python train.py --n_layer=12 --norm_place="pre" --rope_base=10000.0 --qk_norm=false --attn_scale=0.177 --init_std_qkv=0.0634 --init_mimetic=0.5 --lr_head=0.0049 --warmup_steps=576
Each number is 128 + 24 x the weight over its row's rms, rounded and kept within 0 to 255. Layers, rows and columns count from 0. The size above them is the row's rms in percent of the matrix's.

# layer 5 MLP gate, 256x96, rms 0.194, rows 158-179, columns 48-95
size [ 99  94  98  97  96 106 103 101  98  88  88 100 106 107 100  99 100 103 102 102 102  92]
[[110 157 129  78 140 114 103 136 125 126  82  99 140 100 155 109  92 105  96 126  88 148 157 133  95 121 142 129 135 105 101  96 129 133 138 130 128  74 123 152 124 116 143 125 177 105 130 111]
 [135 124  97 100 123 114 120 160 133 158 114 127 138 128 117 151 112 102  70 119 125 118 111 144 122 114 136 134 139 150 119 109 134 141 119 168 156 120 115 114 141 161 106  99 147 188 170 101]
 [117 112 118  91  92 123 113 116 145 170 141 137 132 119 148  91 140 145 133 120 132 102 116 186 144  97 151  95 104 139 131 148 211 138 130 119 152  85  95 127 109 111 123  98 125 134  90 132]
 [127 125 162 135  97 154 120 126  87 139 138 123 104 153 121 111 128  95  85 123 112  94 155 153 146  99 121 125 122 145 118 169 156 175 137  94 164 115 138 111  73 149 113 146 122 153  58 127]
 [117 153 110 157 138 133 145 140  98 140  89 123  93 163 131 150  99 110 112 166 117 139 152 159  64 110 128  87 124 125 120 101 128 114 156 114 117 124 146 128  64 123 144 153 111 138 134  86]
 [105 129 137 117 101 144 133 137  92 155 147 109 106 126 154  93 105 132 156 124 116 127 129 103 120 150 160  46 131 141 117 124 122 105 149 128 128 111 150  99  87 112 119 191 157  97 135  89]
 [ 88  86 114 150 152 125 149 105  81 133 132 112 124 128  89 114 142 104 118 168 123  84 125 123 170 110 122 100  92 140 146 129 136 133 114 126 193 111 127 109 126 139 141 132  87 152 125 140]
 [152 120 104 133 114 107 100 134 137 100 133  83 162 150 123 147  89 112 105 119 129 148 121 167 124 143 119 128 138 159 149 115  82 135 152 142 152 112 121 114 133 113 127 163 132 143 139 142]
 [125 137 102 164 107 162 130 158 127 135 158 106 159 185  86 124 134  90 137 182 100 120 154 160 110 133 140 116 138  91 141 175 152 163 120 108 124 132  87 132 132 137 140 145 162 124 121 136]
 [115 149 103 102 147 126 138 136 126 149  96  95 131 119 141  91 121 116 185 147 103 134 162 184 120 129 125 103 128 121 104 101 162 128 137  59 130 106 120 158 150 121 143 133 124 130 122 124]
 [112 166 161 122 120 145 127  73 137 126 105 117 152 144 107 114 134 159 135 156 138 159 159 126 137 134 102 176 177 151 163  92 142 114 176 101 156 137 131  99  97 110 166 137  93 144 122 118]
 [108  73 138 121 133  90 114 119 125 123  85 140 108 126 126 151 134 116 136 153  69 103 150 107  97 134 141 141 110 113 110 169 102 132 123 116 171 113 142 150 111  99 108 156 128 107 119  64]
 [100  99 181 112 143 118 103 152  85 158 131 111  90 146 145 130 117  74 122 127 123 131 159  83 158 104  98 112 136 127  98  95 180 129 135 115 150 100 130 114 132 127 121 128 129  95 124 134]
 [126 175 137 180 140  84 145 125 164 145 112 130  78 165 149 138  91  82 132 110 125 124 163 140 111 131 149  87 106 115 137 107 137 123 124 106 112  99 132 117 138 117 146 157 125  94 154 160]
 [141  97 117 118 108 146  93 144 142 141 132  87 110 129 140 132  70 127  95 163 131 143 141 162 102 143 170  81 143 160 121 113 117 132 124 174 126 124 162 121 120 164 170 137  97 111  67 136]
 [131 146 123 139 147 139 166  99 156 103 150 120 123 130 130 137 130  72 120 116 133  80 115 132 119 139 135 112 111 167 124 104 151 103  98 134 121  94  80 129 152 103 121  95 115 115 123 148]
 [114 131 140 151 122 140 108 105 141 153  58 148  98 154 142 154  87 132 162 108 103 123 136  98 159 131 128 123 139 188 151 123 112 125 126 138 152  97 154  70 150 124 122 170  99 139 162  81]
 [107 107 126 127  81 156 106 149 136  85 111 145 108 156 179  87 107 139 128 156  91 129 125 104 124 120 125 135 137 127 128 131 119 125 108 107 111 160  90  87 130 119 115 139 178 173 115 130]
 [138 114 132 102 122 104  97  50 123 130 113 127 101 139 156 143  99 122 124 150  75 122 136 165 121  89 133 134 144 169 174 125 183 121 154 116  99 116 148  74 103 137 141 155 150 143 166 111]
 [130  99 123 153 136 208  88 103 122 122 109 173  83 151 149 116 135 149 115 112 146 151 151 148  82 135 124  97 140 136 100 143 180 120 182 144 161 146 164 126 127 107 115 180 115  91 136 151]
 [105 105 122 118 142 103 106 126 124 101 117 149  77 130 166  98 111 136 134 147  67 102 130 135  73  97 109 111 115 132 137 154 120 138 149 106 136 105 132  94 122 126 135 136 129 157 118 170]
 [140  93 142 167 123 154  94 122  83 127 124 147 110 149 121 142 114 117 153 122 134 126 162 140 153 130 160 123 137 118 165 151 121 167 115 141 152 140 104 124 141 127 134 196 148 121 130 123]]
# layer 5 MLP up, 256x96, rms 0.176, rows 158-178, columns 48-95
size [106 101  96  94  85 113  90 105  95  95  93 108 101  95 102 101 102 101 107 110  98]
[[136 127 123 153 119  96 140 110 155 140 129 101 142 102 123 119 137  81 170 111 128 109 136 113 157  88 110 142  89 149 126 144 110 103  75 124 118 125  91 138 108 145 121 113 157 122 142  92]
 [135 117 119 124 102  78 137 128 146 122 108 154  91 131 114 136 108 109  72 140  94 108 154 133  94 158 112 131  85 159 117 121 108 118 118  94 127 150  88 124 160 132 105 110 166 147 162  73]
 [154 127 125 136 103  82 116 154 126 155 144  95  99 108 103 109 103 178 150 172  67 128 112 136 111  95 109 125 117 138 152  92 154 101  96 109 113 142 127 111 184 100  93 126 157 137 116 127]
 [116 132 124 149 109 154 114 155 153 124 114 112 125 104 158 113 150 120 136 160 115 104 130 166 139 120 171 112 110 133 148  84 164 159 119 116 117 142 114 145  94 162 134 134  85 112 127 139]
 [123 117 120 140 141 125 163 124  89 148 120 123 106 137 135 150  92  92 114 156  97 100 113 140  88 130  97  89 174 140  81 107 100  92 129 122  82 130 150 142 138 135 135 147 132 107 114 107]
 [118 125 124  84  98 127  80 112 150 107 128 137 107 103 144 136 142 129 147  77 152 101  81 149  97 148 126 131 154 156  99 109 137 139 118 165 127 145 129 105 128 172  91 168 110 113 113  52]
 [126 138 151 124 123 143 105 112 119 156 144 126 117 178 133 109  90 127 136  79 104 128 154 121 123 147 141 166 125 130  98 148 106 145 122 105 135  91 126 106 110 146 141 134 135 137  91 151]
 [161 187 118 112 146 143  80 124 129 115 117  82 118 125 116 107  85 130 156 141  94 151 144 180 102 109 122 167 110 117 152 109 119 139 147 106 106 121 104  95 118  96 111 146 110 165 158 153]
 [127 126 112 160 137 127 136 148 126 111 160 101  99 104 144 138  74 150 117 144  99 213 103 150 150 143 145 106 124 109 109 138 137 175 124 135 156 134 101 125 104 165 108 111 123 105  91  95]
 [118  99 134 106 101  88 129 142 170 172 131 143 168  94  92 141 131 128 134  88 125 109 121 138 144 109 138 130 127 100 149 122 124 101  77 125 119 154 109 176 158 107 127 103 103 154 131  96]
 [139 145 154 122 131 131 103 166  90 145 138  93 118 141 137 129 120 110 143 111 125 131 123 121 122 106 122 131 153 113 150 112 150 152 124 196 156 110 130 117 173 119 100 126 150 103 172 146]
 [172 134 109  73 142 162 109 175 169  82 182 153 158 122 115 136 101 126  66 139 132 154 125 142 139 165 121 107  89 104 116 123 141 124 155 163 152 120 155 112 113 136 141 161 117 125 149  85]
 [111 109  69 112 126 117 126 159  64 127 148 134 116 161 141 146 111 128  74  94 148 101 139 150 100 147 124 133 151 152 105 131 119 127 152 136 120 137 141  98 120 145 153 151 147  93 112 169]
 [121 123 120 138 168 114 139  94 123 134 129 131 133 114 116 102 216 127 142 148 130 118 122 122 116 123 102 147 143 135 127 155 166 115 107 134 129 153 124 116 131  89 152 125 172 160 120 113]
 [111 120  84 102 147 143 135 120 149  73 125 103 147  69 153  96 131  73 112 125 137 102 111 132 104 131 138 106 128 132 146 126 117 132 124 136 100 135 101 143 172 119 146 136 124 102  86 131]
 [124  99 148 170 107 122 130 177 168 157 145 141 138 115 166 123 155 141 147 122 163 163 119 151 115  76 132 127  99 120 141 164 111 159 119 183 138 122 130 125 129 179 129 148 132 113 162 123]
 [128 158  73 114 170 125 117 121 159  75 172  90 126 122  94 117 115  98 113 138 162 121 106 119 106 106  78 108 115 163 119 103 133 119 112 136 141 144 122 148 145 151  65  95 112 152 131 120]
 [115 167 139 124  49 115 159 109 146 148 134 165 134 136  91 155 122 119 140  87 118 139 154 114 108 119 162 104 129 128 180 160 125 147 153 154  73 122  94 145 142 115 113 144 114 114 124 134]
 [137 146 152 118 114 193 148 141 169 120 106 131 138 121 143  98 188 114 115 144 115 167 119 116 141 114  57 154 140  85 131 153  93 121 127  97 130 161 153 164 154 114 119 114 129 115 104 117]
 [120  83 110 113 148 112 131 139 149 104 131 158  87 110 158 136 167 137 114 111 160 180 130 124 113 142 118 155 164 100 131 132  98 101 129 138 151 146 153  97 162 138 153 109 115 124 175 174]
 [142 149  55 132 180 153 138 137 119 101  86 151 137 124 159 132 140 123 130 144 115 138 111 127 121 198 115 114 142 119  79 110 141 121 130 164 132 132 148 170  90 131 179 130 136 117 127 145]]
# layer 5 MLP down (transposed), 256x96, rms 0.171, rows 158-178, columns 48-95
size [109  94 103  98  85 110  93 101  97  96  96 104 107  96 103  98 105 100 106 107  99]
[[121 181 161  93 101 112 170 153 131 148 152 115  90 117 124 120 114 110 112 140 131 114 131 112 118 177 146 136 128 107 153 117 132 164  79 136 143 119 156 104 167 159 114 146  99 169 136 141]
 [147 125 110 145 144 123 174 121 159 124 122 106 171 153 107 157 187 143 133 153 128 139 126 106 124 133  89 126 118 145 154 139 126 162 130 103 129 105 129 133 101 107 127  34 127 131 153 131]
 [106 139 163 113 135 106 138 123 149 129 107  98 145 135 135 152 101  86 100 166  39 136  77 127 121 104 149 130 117 129 110 136 134 134 149 120 151 131 125 121 116 132 137 127 130  99 110 139]
 [143 129 106 106 122 124 169 116 144  65 157 133 133 125 102  99 117  93 122 129 134 143  88 121 135 175 116 123 120 157  89 122 116 112 152 122 109 115 147 128 163 102 126 139 106 126  95  55]
 [125 126 153 110 170  93 162 117 155 111 137 159 134 129 122 154  79 140 133 135 146 166 106 154 124 106  92 136 126 103 143 136 134  90 107 143 122 141 114 136 162 176  90 123 119 166 129 120]
 [128 135 130 114 130 139 156  71 185 131 159 145 155  82  97 132 104 133 174 148 120 131 120 155 134 118 123 127 139  79 146 164 137 112 116  82 132 164 139 114 170 163 145  82 111 152 104 108]
 [ 93 121 119 121 155 123 119 144 142 144 168  90 135 177 128 125 133  88 127 157 163 116 144 129 134 114 143 125 148 166  87 150 143 107 167 140 113 117 136  79 139  95 143 169  99 158 187 148]
 [157 143  86 108 127 126 109 130 147 122 139 125 113 109 143 132 127 156 132 139 117 123  90 137  91 118  92 110 147 152 127 138  90 153  99  99 108 146  94 140  98 118 118  74  97 139 145 111]
 [126 143 117  81 140  90 131 120 118  96 114 148 117  87 104 129 145 129  98 114 156 124 102 158 157 114 108 159 109 145 121 101 127  81 127 134 120  87 157 116 152 105 122 144  98 100 134  93]
 [131 112 122  97 134 144 152 152 115 131 126 135 117 142 134 130 140 170 119 155 160 151 169  63 116 136 175 134 157 126 157  93 100 113  85 128 173 112 147 136 185 129 110 149 133 151 152 155]
 [118 152 132 125 120 134  94  53 126 133 144 144 140 122 164  89 136 179 128 146 130 165 111 135  97 140  87 134 124 136 132  86 120 135 161  85  92 144 125 123 114 106  99 148  95 144 106 128]
 [191 128 106  89 131 142 105 123 144  77 119 149 153 128 122 111  69 100 110 135  96  77 101 125 102 136 114 120 147 110 129 109 122 114 142 122 170 151 159 147 142 188 123 136 137 148 104 119]
 [146  95 129 155 150 129 103 172 118 130  79 130  91 116 138 136 133 160 137  87 104 101 147 104 152 134 113 104 105 146 132 111 135 169 112 139 145 124 152 177 126 113 106  37 110 120  92 108]
 [117 124  96 113 158 132 101 137  77 125 157 148 137 148 156 116 169 120 147 164 143 121 147 154 121 136 118 139  80 146 108 110 149 165 126 127 115 131 120  90 126 116  95 122 144 140 146 115]
 [148 158 149 172 157 111  89 113 164 146 149 121  93 172 117 101 109 130 170 129 121 158  86 136 160 122 102 152 140 151 119 139 115 133 125 100 138 104  99 130 120 144  98 174 116 130 124 100]
 [130 135 137 145 173 151 147 124 133  98 153 135  94 143 113 145 136 134 136  88 140  88 171 158 130 154 127 116 118 143 107 111 123  79 141 139 125 114 110 129 121 127 158 177 104 133 117 132]
 [145 106  95 172  93  97 109 138 140 144 116 108 124 116 165  97 146 147 144 107 109 126 104 138 154 100 109  82 106 133 128 129 146 130 130 127 133 124 129 175 110 159 153 191 125  99 111 141]
 [104 129 156 133 140 115 111 135 137 128 144 148 159 155  99  90  94 163 128  84 149 132 211 118 130 137 128 165 132 136 117 102 116  99 138 128  92 165 133 146  96 120 123 188 128 143 119  81]
 [128 155 115 105 146 153 128 162  89 118 111 107 134 160 159 140 126  59 150 161 136 122 154 102 133 159 124 171  79 132  94 131  83 121 137 170 124 174 102 116 125 144 148 171 120 113  78 130]
 [109 145 126 127 155 141 147 145 101 117 149 204 110 118 164 131 150 156 135 110 168 155 167 128 120 112 119 132 193 151 143  97 147 156 141 125 140 154 124 119 161 167 112 144 125 119 142 111]
 [150 144 114 133 106 101  92 144 166 164 112 110 131 145 158 164 126 124 129 154  95 106 103 113 151 140 118 118  91  75 154 115 125 101 129 128 107 139 146 137 137 155 120 117 143 122 142 155]]